Weights of a small transformer language model.
Size: 17 layers, 7.31M parameters.
Architecture: RMSNorm before each block, no biases in attention or MLP, untied embeddings.
Training: a variant of Adam for these matrices, 232M tokens, 3547 steps.
Each number is 200 + 40 x the weight over its row's rms, rounded and kept within 0 to 999. Layers, rows and columns count from 0. The size before them is the row's rms in percent of the matrix's.

# layer 5 MLP up, 512x160, rms 0.0559, rows 50-93, columns 0-79
113,182,209,136,211,151,202,197,247,133,180,197,171,157,164,206,192,125,251,191,193,162,247,242,254,168,185,172,159,193,197,183,269,265,178,200,162,224,198,201,267,173,118,238,155,239,163,240,175,189,168,240,233,231,148,152,141,256,147,173,216,209,175,207,188,258,178,149,219,209,230,169,255,193,311,177,227,308,192,253,132
135,140,226,219,189,150,243,120,253,237,174,208,191,213,270,135,198,192,277,233,139,181,166,199,214,214,265,207,220,258,156,166,215,224,240,132,134,217,184,203,124,201,223,181,133,178,189,197,166,189,118,118,120,169,252,197,217,148,251,244,192,212,220,226,214,207,202,216,199,208,237,167,200,216,265,149,196,233,106,207,226
050,196,230,169,220,158,217,188,282,142,182,212,148,230,208,189,214,89,328,174,195,215,206,175,168,198,191,223,176,213,156,160,206,189,185,133,188,224,177,222,168,146,213,133,147,145,195,197,219,200,183,238,227,179,213,158,228,195,230,114,184,173,164,206,229,214,248,216,177,226,220,135,221,106,222,169,211,240,231,170,210
066,154,205,227,241,166,212,210,242,117,139,212,136,243,279,198,243,152,312,189,238,222,184,176,176,237,206,206,164,230,178,164,180,191,125,148,131,217,227,250,219,175,216,139,142,190,207,174,238,258,187,288,166,157,224,165,177,186,242,154,184,218,170,209,201,194,272,181,193,205,190,202,235,122,252,182,197,240,241,203,158
072,214,240,191,144,198,206,214,194,94,210,234,124,217,189,218,244,161,258,194,143,190,190,209,168,227,176,197,186,193,200,191,188,189,217,223,173,256,188,221,170,221,209,163,234,208,209,265,137,224,199,244,164,170,199,120,178,210,196,172,195,161,196,209,194,208,257,202,229,179,206,166,236,135,295,221,186,293,266,142,125
097,187,167,251,200,218,232,237,209,109,188,215,177,169,149,189,151,192,246,171,249,179,256,160,226,290,158,189,162,142,211,164,154,270,231,178,184,206,191,241,197,236,274,207,217,180,205,243,180,198,235,125,163,108,159,197,182,213,251,211,165,187,190,256,225,214,236,235,213,210,279,168,204,205,261,204,236,172,167,187,71
070,211,222,206,198,158,272,199,230,109,174,166,154,205,204,204,216,174,297,208,232,278,241,214,172,214,145,207,205,209,151,205,189,201,241,141,104,260,210,227,195,139,184,224,130,194,166,177,206,224,176,270,234,199,170,150,209,220,207,159,164,197,214,247,169,248,228,189,196,250,190,209,221,131,215,179,198,278,179,180,144
045,198,257,221,214,168,217,211,256,131,179,182,185,235,262,190,211,128,332,212,179,218,234,136,109,234,169,153,166,169,173,176,211,175,190,126,143,265,233,249,189,170,218,162,154,212,182,218,229,207,163,265,181,171,217,92,171,183,221,133,196,178,162,208,217,241,244,203,182,271,225,161,208,175,251,197,189,276,212,205,194
108,195,243,157,209,251,227,240,185,173,126,251,220,189,259,136,189,168,208,197,172,218,202,115,165,154,211,158,228,168,177,173,177,244,197,187,149,185,230,239,221,166,260,179,227,210,195,213,177,208,187,192,156,175,223,106,255,275,267,200,229,161,205,171,226,277,236,207,184,230,211,158,164,184,154,228,133,206,233,201,245
052,197,244,232,231,170,218,166,267,102,156,173,163,219,213,168,181,190,305,205,202,234,188,148,145,204,198,256,185,202,151,139,190,196,184,137,144,272,184,242,210,134,204,157,144,200,136,182,196,215,161,204,176,204,266,194,216,190,225,172,185,196,132,222,181,212,275,214,197,250,200,162,209,182,274,191,201,249,245,182,171
098,209,191,202,152,188,192,187,225,121,170,143,240,214,169,215,173,172,299,115,190,228,257,190,197,170,213,248,233,190,158,228,282,166,243,128,203,183,231,224,247,138,185,200,119,210,175,214,227,279,158,269,246,159,221,171,219,238,149,172,168,175,212,204,257,252,280,186,228,205,182,181,205,190,185,204,159,166,238,253,160
139,166,176,257,161,253,132,110,237,171,196,201,206,147,194,172,147,171,251,190,187,199,137,168,209,184,214,174,243,177,195,109,191,233,248,99,122,185,184,267,147,104,187,191,194,227,163,197,147,277,161,131,110,146,231,212,241,158,238,192,178,168,150,139,232,179,198,227,220,218,247,172,174,210,266,291,220,202,238,212,204
111,202,182,134,221,206,308,150,232,168,168,234,151,114,258,146,253,148,233,145,184,192,217,129,229,183,178,205,185,238,153,182,188,200,236,115,127,216,189,222,167,166,235,251,200,188,242,188,152,201,221,232,167,169,226,207,267,182,220,168,199,124,161,212,193,162,221,181,189,277,254,105,215,181,258,200,143,251,161,194,182
041,202,217,191,161,191,216,186,265,85,161,195,169,202,214,181,201,204,289,177,206,201,180,153,173,219,148,259,182,192,169,182,188,207,171,158,137,213,225,211,183,125,235,129,147,206,141,230,174,237,214,223,203,153,213,173,195,199,256,122,210,194,144,209,234,241,268,212,244,203,223,149,197,180,238,225,186,255,253,166,160
136,151,254,186,217,218,203,153,168,173,222,221,171,223,210,118,185,187,240,211,156,230,234,119,169,185,149,263,187,138,186,133,163,203,199,194,169,259,245,188,145,158,247,205,185,178,152,217,210,215,152,239,208,207,126,193,196,189,241,220,216,198,206,185,230,257,212,198,207,165,189,190,211,152,242,124,236,223,311,176,200
108,199,230,217,169,193,149,177,169,149,198,199,182,212,234,242,179,204,246,223,186,220,216,213,182,204,201,165,214,227,226,246,206,230,205,162,177,216,195,249,172,182,233,171,219,206,199,235,150,230,202,243,190,212,201,121,209,235,280,192,188,197,186,280,191,242,259,275,237,222,192,179,262,164,310,141,171,249,213,188,120
117,164,226,166,200,192,259,181,233,183,169,206,196,204,191,196,265,153,289,184,156,156,227,189,113,241,211,204,221,183,122,233,237,212,248,196,103,208,169,245,187,183,233,184,152,131,177,231,225,301,204,247,155,140,164,167,241,227,182,205,235,148,186,317,164,267,234,137,181,338,209,149,227,191,192,242,187,237,207,148,192
045,171,208,232,180,176,187,166,213,141,142,206,180,232,207,179,258,156,278,183,175,209,223,122,123,184,189,232,234,177,175,165,216,227,186,162,129,272,200,208,137,160,245,130,130,190,154,222,214,232,178,260,208,181,198,137,247,221,204,155,139,217,222,203,170,245,269,202,217,254,248,171,191,133,238,198,190,229,269,171,159
051,207,251,184,246,169,195,212,248,132,159,238,154,247,200,163,198,112,317,179,210,225,222,193,163,198,183,194,226,173,152,172,189,220,192,109,168,286,199,258,190,189,181,127,154,188,174,222,206,217,152,238,234,144,196,170,218,152,207,177,200,186,200,205,178,237,283,204,190,229,234,142,231,182,243,221,159,235,202,215,158
127,247,204,297,181,305,152,251,183,219,189,162,182,187,138,143,151,196,161,171,262,205,156,160,212,214,181,173,266,128,198,239,165,193,237,224,208,174,158,159,129,295,228,240,229,183,191,151,249,113,185,225,150,172,265,200,191,222,200,194,184,147,160,96,164,147,265,211,178,185,198,186,232,245,241,222,155,232,196,211,120
058,194,221,206,166,153,192,214,271,133,121,204,190,260,224,202,216,144,337,163,205,202,184,186,177,201,159,209,176,180,172,136,212,194,205,138,130,303,198,268,210,133,234,172,147,188,167,225,225,216,164,260,161,190,219,161,234,180,238,173,198,178,208,219,213,238,237,210,186,264,217,186,207,178,272,185,175,254,260,216,152
114,138,236,217,255,170,169,206,299,163,200,192,199,206,241,139,256,122,216,238,186,197,211,216,144,239,207,237,131,211,191,108,158,263,208,133,238,209,229,229,134,160,272,170,141,259,189,149,199,228,149,192,241,192,233,198,197,188,232,147,218,171,177,170,197,224,243,248,211,270,168,183,193,138,233,213,224,218,243,246,169
121,246,165,222,218,213,249,213,199,188,184,199,179,174,243,158,142,154,205,267,233,188,192,237,218,223,253,120,197,166,195,172,167,195,205,137,205,213,207,311,181,167,164,176,184,198,219,183,278,204,194,165,156,170,199,157,210,202,227,149,129,172,200,138,177,196,265,276,196,185,294,149,174,174,233,160,227,191,288,248,216
129,184,267,188,261,188,181,261,201,182,167,237,112,181,230,134,201,154,216,209,212,217,177,222,123,233,162,158,216,191,150,207,244,188,156,260,167,238,169,224,188,234,241,123,126,198,232,258,173,164,194,280,153,206,217,235,247,209,187,150,215,187,179,230,191,250,234,203,214,158,183,195,220,161,227,207,234,258,215,163,157
058,204,225,217,226,160,211,209,245,115,155,227,136,237,255,175,233,133,288,167,192,215,193,161,166,211,174,205,217,196,172,194,234,183,194,157,142,268,216,226,173,170,209,150,176,190,201,251,261,203,200,252,207,134,196,165,204,228,220,175,168,154,175,181,209,255,255,212,195,250,228,174,192,133,209,230,172,273,207,225,136
136,189,185,201,190,193,224,135,214,193,163,258,160,214,191,177,129,124,259,148,145,164,248,198,191,225,194,258,134,180,110,131,140,246,191,150,197,264,221,225,213,107,266,139,132,236,174,176,216,271,151,211,201,143,170,174,228,150,190,207,209,141,206,239,198,199,183,260,158,274,263,190,231,122,220,196,138,203,145,153,152
067,230,197,213,193,163,217,163,230,120,162,195,175,243,216,166,235,138,321,230,192,234,241,162,159,228,172,188,194,212,137,176,184,177,190,127,139,285,243,224,194,128,210,206,159,216,174,216,181,234,181,270,187,122,164,121,222,194,192,185,182,178,194,228,182,244,258,168,198,220,241,163,219,176,270,183,206,230,240,210,158
065,233,244,178,266,191,241,216,173,163,197,269,198,210,249,109,262,166,248,145,145,180,259,141,173,178,162,158,236,198,145,186,175,155,169,190,141,265,233,225,216,161,170,130,224,169,223,217,202,198,167,233,151,207,200,179,252,225,275,223,211,133,191,177,167,252,234,180,234,199,188,181,229,202,214,152,186,290,184,216,162
109,234,195,232,191,218,189,147,259,174,196,163,218,274,231,255,199,200,261,235,149,254,203,204,192,237,166,247,221,206,239,170,154,238,209,194,225,238,244,226,149,146,200,235,173,102,223,222,254,161,197,254,238,209,200,137,250,281,259,229,213,194,219,184,204,233,227,152,218,221,184,208,155,134,186,143,209,192,236,250,144
059,178,220,197,203,181,226,154,280,121,141,183,178,244,224,169,224,155,297,199,210,202,205,131,166,245,205,158,188,172,217,164,238,215,199,166,147,275,211,221,167,126,218,154,146,144,200,232,234,232,194,230,206,167,225,138,214,202,246,142,161,179,164,222,209,250,244,176,178,241,228,166,179,145,236,178,200,267,257,210,148
050,209,218,235,182,141,186,209,246,97,140,225,139,200,258,174,200,136,248,194,202,207,210,176,162,171,172,206,219,217,179,148,234,208,169,109,141,278,240,258,207,139,255,157,165,158,157,226,212,217,169,280,164,157,211,186,206,178,226,202,175,158,163,223,206,259,219,225,172,240,201,195,219,182,250,194,196,256,266,182,152
065,207,190,225,268,177,199,225,259,94,178,199,175,208,243,177,237,154,312,167,237,240,181,141,156,240,176,191,153,140,152,156,223,164,199,175,148,241,252,191,157,205,253,135,129,184,234,233,207,210,163,219,176,174,240,168,251,126,208,166,208,171,179,173,210,220,274,188,190,217,247,144,189,132,227,194,220,262,236,149,166
131,235,220,176,212,215,201,192,195,79,167,206,223,191,231,210,146,262,231,155,251,275,206,153,189,180,205,232,133,244,180,196,255,193,210,108,215,244,168,302,155,152,209,234,202,140,207,252,254,138,139,264,250,233,247,164,247,206,201,195,125,170,222,200,210,185,263,122,280,249,212,185,202,199,262,152,172,312,257,191,165
046,210,218,244,188,160,250,237,272,115,142,191,200,234,232,174,254,178,329,163,206,206,209,201,164,224,200,188,185,189,117,157,202,210,198,140,121,256,224,205,185,189,210,127,177,205,198,261,211,210,185,248,205,121,236,133,234,170,195,153,210,170,191,177,193,225,257,193,226,207,223,160,207,148,272,215,181,240,213,198,181
086,272,194,151,183,232,289,176,219,121,152,258,114,198,222,164,270,114,248,192,191,138,235,232,199,173,159,114,194,233,137,236,159,224,175,193,131,203,148,242,199,163,220,200,173,262,145,200,181,191,144,208,193,203,144,185,184,212,204,229,210,217,189,306,206,253,273,265,194,220,159,217,239,217,216,267,165,192,196,116,188
111,173,172,263,194,221,185,153,203,144,143,232,184,195,168,237,214,171,202,160,167,196,149,169,217,190,186,220,189,218,90,226,185,250,156,177,207,234,145,229,201,191,170,204,184,126,163,186,201,217,142,133,161,96,191,196,221,203,252,193,244,208,184,166,293,215,243,162,252,166,222,149,227,172,194,229,143,222,223,164,203
118,182,191,211,292,207,266,116,274,184,194,264,133,203,245,131,193,137,249,181,234,165,198,269,187,160,173,157,180,173,146,117,179,201,193,179,213,221,219,238,225,215,251,140,151,168,168,203,236,178,233,236,204,128,134,187,208,202,320,242,208,180,168,195,144,232,257,252,174,182,224,108,200,216,218,189,219,237,183,177,214
113,120,211,210,233,155,194,245,227,184,179,214,167,251,249,159,221,165,283,230,189,174,203,114,124,224,211,226,219,194,118,131,234,266,253,166,169,201,181,199,172,232,279,180,133,198,159,208,166,203,145,274,213,162,217,148,246,234,175,170,178,162,165,202,244,271,260,186,147,241,185,207,213,118,256,231,186,233,212,212,207
130,206,239,153,209,214,137,223,292,209,131,141,199,215,273,136,202,161,256,194,209,177,201,260,238,195,245,191,178,213,116,87,215,180,270,37,189,221,222,237,179,162,211,211,217,215,173,174,205,251,182,215,201,254,131,185,163,209,273,196,248,241,217,192,143,247,168,222,179,149,235,198,156,167,257,192,205,227,189,214,230
100,191,213,260,206,189,217,144,239,221,199,167,185,233,194,194,162,225,257,152,192,179,226,171,236,184,158,220,156,243,147,142,149,209,224,134,162,238,230,191,163,133,245,145,203,194,226,184,256,239,187,256,208,217,217,111,176,255,244,233,171,139,127,231,234,224,218,147,201,227,286,165,166,144,220,234,268,227,223,153,198
048,187,230,150,214,160,153,179,226,193,201,209,207,231,200,168,205,169,305,159,235,235,241,164,159,232,191,191,246,233,186,144,223,185,178,175,140,265,212,227,177,162,193,156,211,171,227,192,214,244,160,287,184,180,206,140,214,185,241,186,197,174,243,222,236,245,260,201,176,250,169,195,250,156,220,153,133,232,213,158,165
142,204,231,243,165,166,205,200,202,213,164,172,187,282,255,208,187,165,218,243,172,226,197,184,231,240,202,139,232,213,145,192,180,228,204,135,198,273,174,337,178,124,200,253,205,124,205,202,262,250,200,228,173,185,226,83,267,224,210,189,163,180,181,218,230,183,206,189,208,233,270,161,124,173,254,219,180,223,273,247,146
060,168,243,188,169,170,221,167,222,121,115,200,166,171,231,132,175,126,301,200,184,201,212,162,181,246,165,238,187,200,117,223,230,242,194,128,137,258,222,227,182,135,191,162,132,184,180,213,208,233,160,267,191,146,207,128,205,167,216,176,212,196,182,200,181,239,276,230,180,225,237,153,255,149,225,199,182,261,228,245,164
154,207,236,211,263,146,213,171,244,159,145,140,189,261,229,195,212,171,358,204,257,205,213,208,138,222,215,219,170,185,153,163,136,195,191,130,184,235,232,238,234,191,212,214,153,188,223,223,216,189,164,232,213,169,186,111,240,261,190,214,201,131,197,157,180,227,271,169,229,244,189,142,159,74,235,214,188,276,268,216,203
# layer 5 MLP down (transposed), 512x160, rms 0.053, rows 50-93, columns 0-79
113,287,199,263,221,343,181,236,180,186,225,138,119,124,157,156,268,194,213,146,171,259,266,238,190,208,235,194,209,213,241,211,198,197,196,235,217,280,200,144,179,183,175,188,173,219,203,206,162,205,224,203,213,196,242,247,182,180,169,204,177,268,220,238,170,194,172,213,132,236,176,208,210,261,259,164,132,135,182,219,160
135,256,214,217,161,175,176,227,214,158,197,187,200,151,139,170,169,114,251,159,186,308,243,173,249,205,208,195,258,171,216,168,169,195,148,166,217,159,187,137,206,211,179,182,262,247,227,235,219,177,207,242,237,226,183,216,130,211,224,176,128,149,268,180,186,208,221,242,195,226,90,205,153,182,134,231,202,216,224,151,214
046,255,194,220,237,201,201,217,168,187,204,192,205,164,144,223,185,198,119,135,199,183,156,196,233,235,242,132,287,123,224,193,152,154,236,242,240,171,212,140,222,186,172,142,203,146,190,201,179,181,184,140,177,274,153,260,176,274,238,207,231,159,176,185,253,192,187,200,211,192,140,213,109,244,238,204,186,175,204,192,220
057,272,192,214,201,152,214,162,147,256,227,132,205,205,117,228,225,233,127,204,218,231,193,184,237,259,195,242,307,199,183,181,235,258,228,229,266,139,199,222,191,183,149,177,136,136,190,234,171,225,205,239,196,183,256,173,231,183,202,279,174,199,206,246,200,158,197,178,207,237,251,157,231,147,183,186,249,149,238,152,223
072,204,201,209,249,207,273,207,184,232,172,197,189,206,170,225,165,166,136,246,233,174,239,118,180,58,216,269,137,214,179,203,268,149,141,187,229,233,175,210,286,260,191,194,158,169,216,229,268,188,220,189,116,149,199,138,155,141,177,191,241,210,172,275,184,214,188,258,212,212,255,177,206,250,235,196,143,169,212,249,165
106,258,236,173,169,184,238,227,181,221,174,135,209,236,202,178,160,207,189,267,178,230,242,270,232,159,288,243,143,219,131,257,277,236,121,244,234,225,209,199,210,195,219,214,208,310,202,214,226,205,202,244,196,187,254,211,124,221,142,208,227,229,178,213,139,300,231,218,90,186,207,182,153,215,186,197,132,227,236,183,244
070,232,229,173,168,169,136,189,217,194,200,224,169,222,197,230,174,151,204,216,159,269,235,165,172,147,224,183,260,211,244,213,240,232,128,264,195,221,96,135,210,191,232,220,188,186,182,148,197,166,176,202,221,179,220,174,209,174,190,98,206,228,139,222,202,156,249,259,254,227,258,191,297,183,195,152,190,185,192,187,172
045,231,197,245,187,173,215,119,221,171,81,258,145,94,199,171,225,222,210,204,171,195,167,227,197,158,269,285,140,237,151,205,174,209,171,171,200,189,195,232,199,279,269,172,185,147,201,203,200,175,236,269,159,227,218,227,201,129,219,164,267,164,237,223,224,189,180,149,219,190,294,198,194,185,243,214,165,185,158,218,155
108,195,192,238,192,149,209,199,178,211,243,160,162,187,202,194,238,231,159,247,115,238,230,175,211,244,256,288,197,251,167,182,242,107,197,206,174,231,153,186,138,257,164,230,150,211,196,128,214,194,215,204,204,130,179,260,136,136,126,147,245,220,134,190,121,215,184,126,175,229,274,209,245,204,191,208,239,189,192,265,189
049,271,192,166,251,233,172,222,188,188,206,221,222,229,129,222,235,209,231,204,208,183,171,210,191,190,234,172,231,224,206,251,209,157,244,167,133,173,210,178,141,207,115,186,185,148,260,177,221,189,194,239,202,151,222,189,169,198,252,178,179,195,144,190,264,159,189,165,217,228,218,223,251,196,208,150,151,187,226,195,195
102,183,248,116,188,248,225,256,155,237,202,192,140,258,263,186,181,207,179,196,120,195,186,222,227,165,183,168,146,248,229,168,130,203,252,222,245,212,90,222,231,238,223,247,258,270,241,182,239,160,166,165,182,165,166,213,160,204,272,265,181,245,234,241,221,191,251,135,174,192,181,219,133,217,193,256,198,179,173,237,147
132,286,229,225,283,174,198,141,222,259,214,151,201,171,193,259,243,163,178,233,216,184,262,198,113,148,185,194,177,154,177,166,103,218,196,205,178,153,129,197,223,205,102,207,236,186,241,196,225,184,252,257,212,169,109,222,218,136,238,171,231,261,241,283,166,142,136,167,212,185,186,265,230,132,197,147,207,232,205,220,191
123,128,211,211,171,236,138,161,221,188,191,157,158,195,175,264,159,168,208,264,111,196,205,186,123,221,258,258,189,143,171,177,207,138,199,239,236,215,230,288,175,216,172,238,196,173,142,229,190,221,154,136,246,146,219,243,205,164,148,200,150,305,146,199,155,256,182,186,106,186,160,201,146,139,198,211,282,109,243,201,252
032,130,159,212,198,238,144,195,197,233,177,122,229,155,198,156,210,185,200,174,214,183,172,245,247,151,205,160,237,232,224,205,217,196,168,187,194,169,244,232,213,160,186,272,217,206,163,175,186,190,160,210,285,219,205,136,248,223,188,131,243,186,232,231,182,193,247,111,227,189,235,228,195,236,203,286,168,167,147,150,209
132,194,100,210,198,220,203,144,227,173,190,170,194,226,205,211,195,214,218,170,236,235,190,252,258,238,204,127,217,257,198,229,175,267,286,227,184,220,203,213,297,254,193,241,214,237,159,168,169,192,241,178,186,251,211,151,240,184,156,189,191,256,218,232,171,221,254,190,275,185,282,209,185,233,189,214,232,223,168,169,214
104,224,142,228,253,182,191,188,219,167,166,174,167,151,166,175,217,209,230,178,222,191,179,241,203,264,241,215,176,189,201,177,161,164,234,186,162,212,195,123,158,216,188,171,166,168,185,192,180,193,191,164,228,230,229,245,219,189,191,203,223,193,194,135,224,188,176,115,132,134,183,344,121,225,204,289,193,201,238,241,238
114,247,165,178,186,162,182,200,194,175,224,230,181,200,162,198,186,187,221,236,107,228,228,156,150,206,196,249,202,163,193,178,197,234,146,183,220,239,200,243,159,269,281,244,167,150,157,181,228,115,173,177,192,153,225,185,237,225,205,148,175,245,228,161,227,200,266,269,235,197,178,229,137,243,212,186,293,131,203,248,201
038,220,188,188,158,272,245,237,180,209,186,171,235,269,233,120,174,138,196,189,147,274,183,182,222,220,170,248,226,130,134,194,146,161,210,270,228,252,230,148,239,222,281,220,243,169,181,186,232,146,268,157,137,201,207,226,253,158,210,217,229,162,194,180,169,131,215,186,248,194,211,167,196,207,160,187,199,244,169,202,247
055,200,223,153,200,208,211,202,196,185,146,256,180,126,207,122,217,237,305,265,203,144,204,266,220,234,117,217,155,222,218,155,168,115,310,180,203,284,217,170,228,200,235,207,148,177,246,203,295,225,177,227,217,242,213,273,181,188,197,212,149,165,230,248,236,220,142,176,275,221,184,187,244,177,190,248,205,204,217,240,221
122,160,192,106,235,127,252,182,238,167,226,241,214,190,226,230,251,212,242,195,137,166,211,225,173,211,216,215,170,242,214,176,250,143,149,179,169,177,197,256,256,125,178,156,199,166,229,237,138,240,231,158,216,182,111,203,200,199,228,220,214,257,236,269,234,270,154,180,252,225,209,216,180,125,152,168,203,174,182,208,275
050,180,182,140,201,177,194,141,169,152,179,244,206,114,229,207,217,185,189,208,193,157,209,165,198,147,192,156,202,192,177,264,204,153,201,169,179,227,191,147,228,293,185,214,165,109,195,195,178,175,225,223,162,186,320,218,179,225,274,185,199,208,168,241,231,218,141,214,210,270,201,148,267,144,189,215,283,205,214,271,279
111,146,150,181,159,217,217,185,201,316,214,155,251,205,174,191,200,249,182,186,227,170,178,242,184,222,175,169,183,233,268,196,223,288,219,208,177,194,208,197,209,219,258,187,174,212,218,238,205,295,232,209,191,188,243,182,275,229,179,242,271,217,205,272,146,220,220,103,184,236,140,182,247,199,251,183,203,140,246,234,198
113,161,175,238,208,268,176,241,207,230,170,181,216,165,218,209,273,218,197,213,164,192,228,141,204,193,206,264,155,181,186,254,255,88,227,207,154,163,167,151,127,273,112,227,230,250,173,210,237,128,170,207,233,246,186,201,115,201,217,190,221,197,80,288,197,217,153,184,213,211,213,228,225,277,160,163,218,152,239,211,167
126,178,197,268,205,205,146,156,157,206,185,207,300,207,192,197,177,315,251,258,231,188,210,144,213,238,188,237,278,261,167,128,148,220,247,119,244,93,195,199,177,199,284,233,193,162,185,203,225,215,224,211,168,199,231,174,221,265,223,203,192,216,155,155,195,209,213,208,184,217,160,143,165,167,203,247,231,240,243,261,240
055,205,226,197,100,213,218,176,178,180,195,156,221,144,172,185,270,223,278,209,200,232,235,148,258,272,156,146,259,243,232,205,176,199,124,192,222,183,121,190,223,254,207,167,191,237,182,168,261,252,282,222,196,190,214,216,216,137,173,262,209,246,234,221,217,180,147,172,171,173,172,159,137,231,208,182,210,228,258,168,165
137,190,259,227,152,199,139,75,216,234,240,167,254,241,267,186,207,183,215,231,198,237,149,242,222,133,202,189,248,212,182,175,262,187,195,145,209,152,196,127,290,236,257,161,218,148,168,209,170,209,277,166,189,138,248,190,277,268,235,269,181,228,187,246,200,163,269,237,189,203,235,160,217,212,192,183,184,173,225,216,184
064,89,203,216,263,186,208,136,179,289,209,191,162,182,234,212,144,209,174,279,284,247,198,111,186,209,257,194,245,201,236,228,227,225,224,197,192,186,114,159,226,251,223,153,260,242,197,183,222,120,168,166,178,212,251,220,172,153,180,101,284,212,129,180,176,201,188,315,154,202,157,244,185,160,165,137,237,170,189,229,250
065,172,171,261,182,200,189,227,188,217,173,183,204,210,157,174,239,168,257,133,266,211,268,216,224,183,289,299,271,224,121,164,281,184,171,191,127,182,195,209,198,240,187,244,110,235,203,236,220,198,187,216,275,161,262,190,197,174,176,145,215,191,210,257,164,192,285,112,197,261,205,154,228,183,156,238,235,153,185,230,215
109,209,186,241,172,217,196,168,204,246,165,200,160,257,233,252,189,231,122,321,160,216,198,255,124,184,205,150,164,194,159,271,157,114,273,188,255,172,211,199,203,214,159,236,202,222,219,169,192,95,201,182,260,142,143,219,166,206,160,246,176,229,153,197,179,163,216,179,240,227,232,173,229,228,163,184,156,235,233,224,194
059,194,221,150,191,142,213,178,222,219,245,196,170,197,199,286,233,221,234,179,176,201,183,244,207,253,193,291,209,205,213,213,241,182,232,189,253,140,226,258,254,136,218,179,233,294,263,201,214,285,156,168,210,167,137,200,167,145,237,308,174,259,213,173,250,166,212,192,167,198,254,197,123,179,199,204,216,141,282,145,166
043,250,182,216,183,182,242,253,190,177,211,216,222,218,170,193,241,248,275,230,154,154,224,169,218,252,198,227,216,189,203,244,185,223,166,209,167,231,158,185,158,185,250,174,205,238,194,243,248,201,195,292,152,187,195,230,174,128,165,181,242,229,212,252,241,195,228,239,200,218,201,211,186,171,111,116,158,199,242,123,163
056,216,176,259,200,115,256,185,262,189,231,196,266,105,211,235,110,196,149,171,182,104,171,210,179,224,155,250,237,204,212,184,263,229,285,207,168,191,198,174,251,259,165,207,237,249,180,177,188,225,283,219,225,140,224,136,158,202,258,222,224,188,213,71,224,251,234,223,216,161,203,184,201,203,213,196,241,229,200,146,183
143,243,200,233,151,170,218,169,192,212,141,176,206,176,216,205,122,157,197,199,140,215,211,196,232,217,186,162,174,198,202,269,185,195,218,220,138,220,201,197,163,183,229,231,217,123,178,163,258,130,231,236,178,122,215,215,238,176,166,191,150,139,187,152,224,223,187,221,171,145,296,231,268,210,185,183,207,176,233,197,134
042,225,182,174,235,231,178,134,158,201,185,207,187,160,202,189,190,242,215,197,237,232,220,221,266,230,207,160,170,183,232,294,205,269,201,162,151,243,300,158,231,194,273,180,208,221,190,240,198,253,183,213,230,182,206,144,257,211,230,172,187,229,124,193,184,132,177,178,172,196,169,255,189,114,266,198,253,134,177,156,200
100,188,242,189,203,231,94,252,225,255,182,169,310,236,216,254,148,214,224,225,167,263,195,228,142,245,242,147,198,187,195,224,193,208,185,176,185,198,228,220,244,225,186,277,233,209,218,215,230,186,262,232,166,272,212,134,180,164,288,171,156,199,249,228,169,131,168,158,216,201,235,207,265,173,187,155,216,229,186,261,268
110,181,181,147,167,192,202,193,196,206,205,210,196,235,266,225,293,217,225,124,199,180,237,222,179,227,254,161,244,170,203,206,259,213,226,148,166,270,180,196,246,203,149,233,177,244,185,154,257,203,187,192,182,195,164,152,246,286,174,204,200,227,233,257,235,218,174,193,252,203,143,208,216,134,156,188,189,150,237,159,242
123,206,251,208,127,127,225,182,164,219,251,194,253,213,180,202,244,261,197,207,223,207,221,165,223,278,215,228,192,174,222,243,188,120,177,197,152,139,343,175,265,249,263,186,239,182,217,212,235,196,182,172,189,194,206,193,219,178,228,201,134,223,201,175,170,226,148,208,190,170,151,231,164,194,164,250,191,148,241,233,210
112,202,168,138,206,198,317,202,169,187,254,182,211,184,198,148,276,201,169,212,194,138,226,169,236,171,214,225,204,209,220,187,239,181,235,294,242,148,134,208,181,259,267,281,158,243,225,115,271,143,235,182,208,190,163,242,125,165,200,168,204,181,259,212,130,243,198,246,182,266,232,188,227,196,254,170,189,158,180,226,167
118,236,243,194,168,211,232,294,190,254,140,215,188,170,128,171,144,210,243,211,178,219,182,151,242,176,133,223,193,115,260,232,156,226,159,228,196,145,179,206,149,174,223,252,212,195,211,243,204,212,200,158,274,217,142,169,95,165,228,176,212,185,217,169,241,260,234,145,164,266,237,197,275,243,157,232,169,195,195,246,241
103,216,176,180,171,109,165,218,127,234,204,109,270,208,252,216,255,293,184,239,211,208,182,183,219,249,273,119,127,193,206,289,271,165,137,232,149,144,206,125,253,292,160,265,158,222,222,232,208,228,219,108,221,216,225,188,254,144,214,167,203,146,202,128,169,199,204,222,226,176,162,209,177,169,205,194,265,200,166,186,238
043,271,217,224,266,343,198,225,185,228,249,201,212,140,220,252,279,189,130,225,225,215,217,131,169,234,250,110,195,181,192,178,204,175,281,274,188,166,225,156,213,285,230,278,160,251,225,204,181,239,215,222,154,182,165,218,157,166,222,203,213,234,135,255,230,233,205,139,165,182,159,176,251,162,203,173,174,177,191,288,230
108,267,120,225,227,167,186,155,202,169,208,177,164,211,177,256,234,121,222,138,186,274,234,205,167,197,176,217,149,110,257,238,189,250,206,222,200,197,240,134,153,188,106,160,144,236,224,166,184,184,129,208,262,158,190,233,189,148,160,174,212,210,204,165,170,208,212,190,183,219,160,249,213,174,186,188,244,168,217,177,248
054,178,156,227,241,290,145,205,180,140,224,161,174,147,198,214,246,146,271,202,182,220,167,132,146,212,162,124,166,213,214,236,217,236,191,180,162,197,244,229,259,271,160,127,220,267,238,170,158,155,230,218,226,149,93,211,267,195,199,213,219,162,222,175,236,206,203,108,125,166,229,154,274,192,211,134,261,162,216,141,236
134,170,196,182,233,217,200,176,240,178,205,200,145,173,147,194,245,180,217,197,220,180,253,231,195,125,201,180,206,223,207,164,202,188,219,208,218,253,126,173,276,190,246,191,117,180,213,169,143,137,149,268,274,179,171,206,163,170,239,200,201,199,134,222,182,205,186,219,160,211,173,130,234,161,202,186,179,196,175,189,248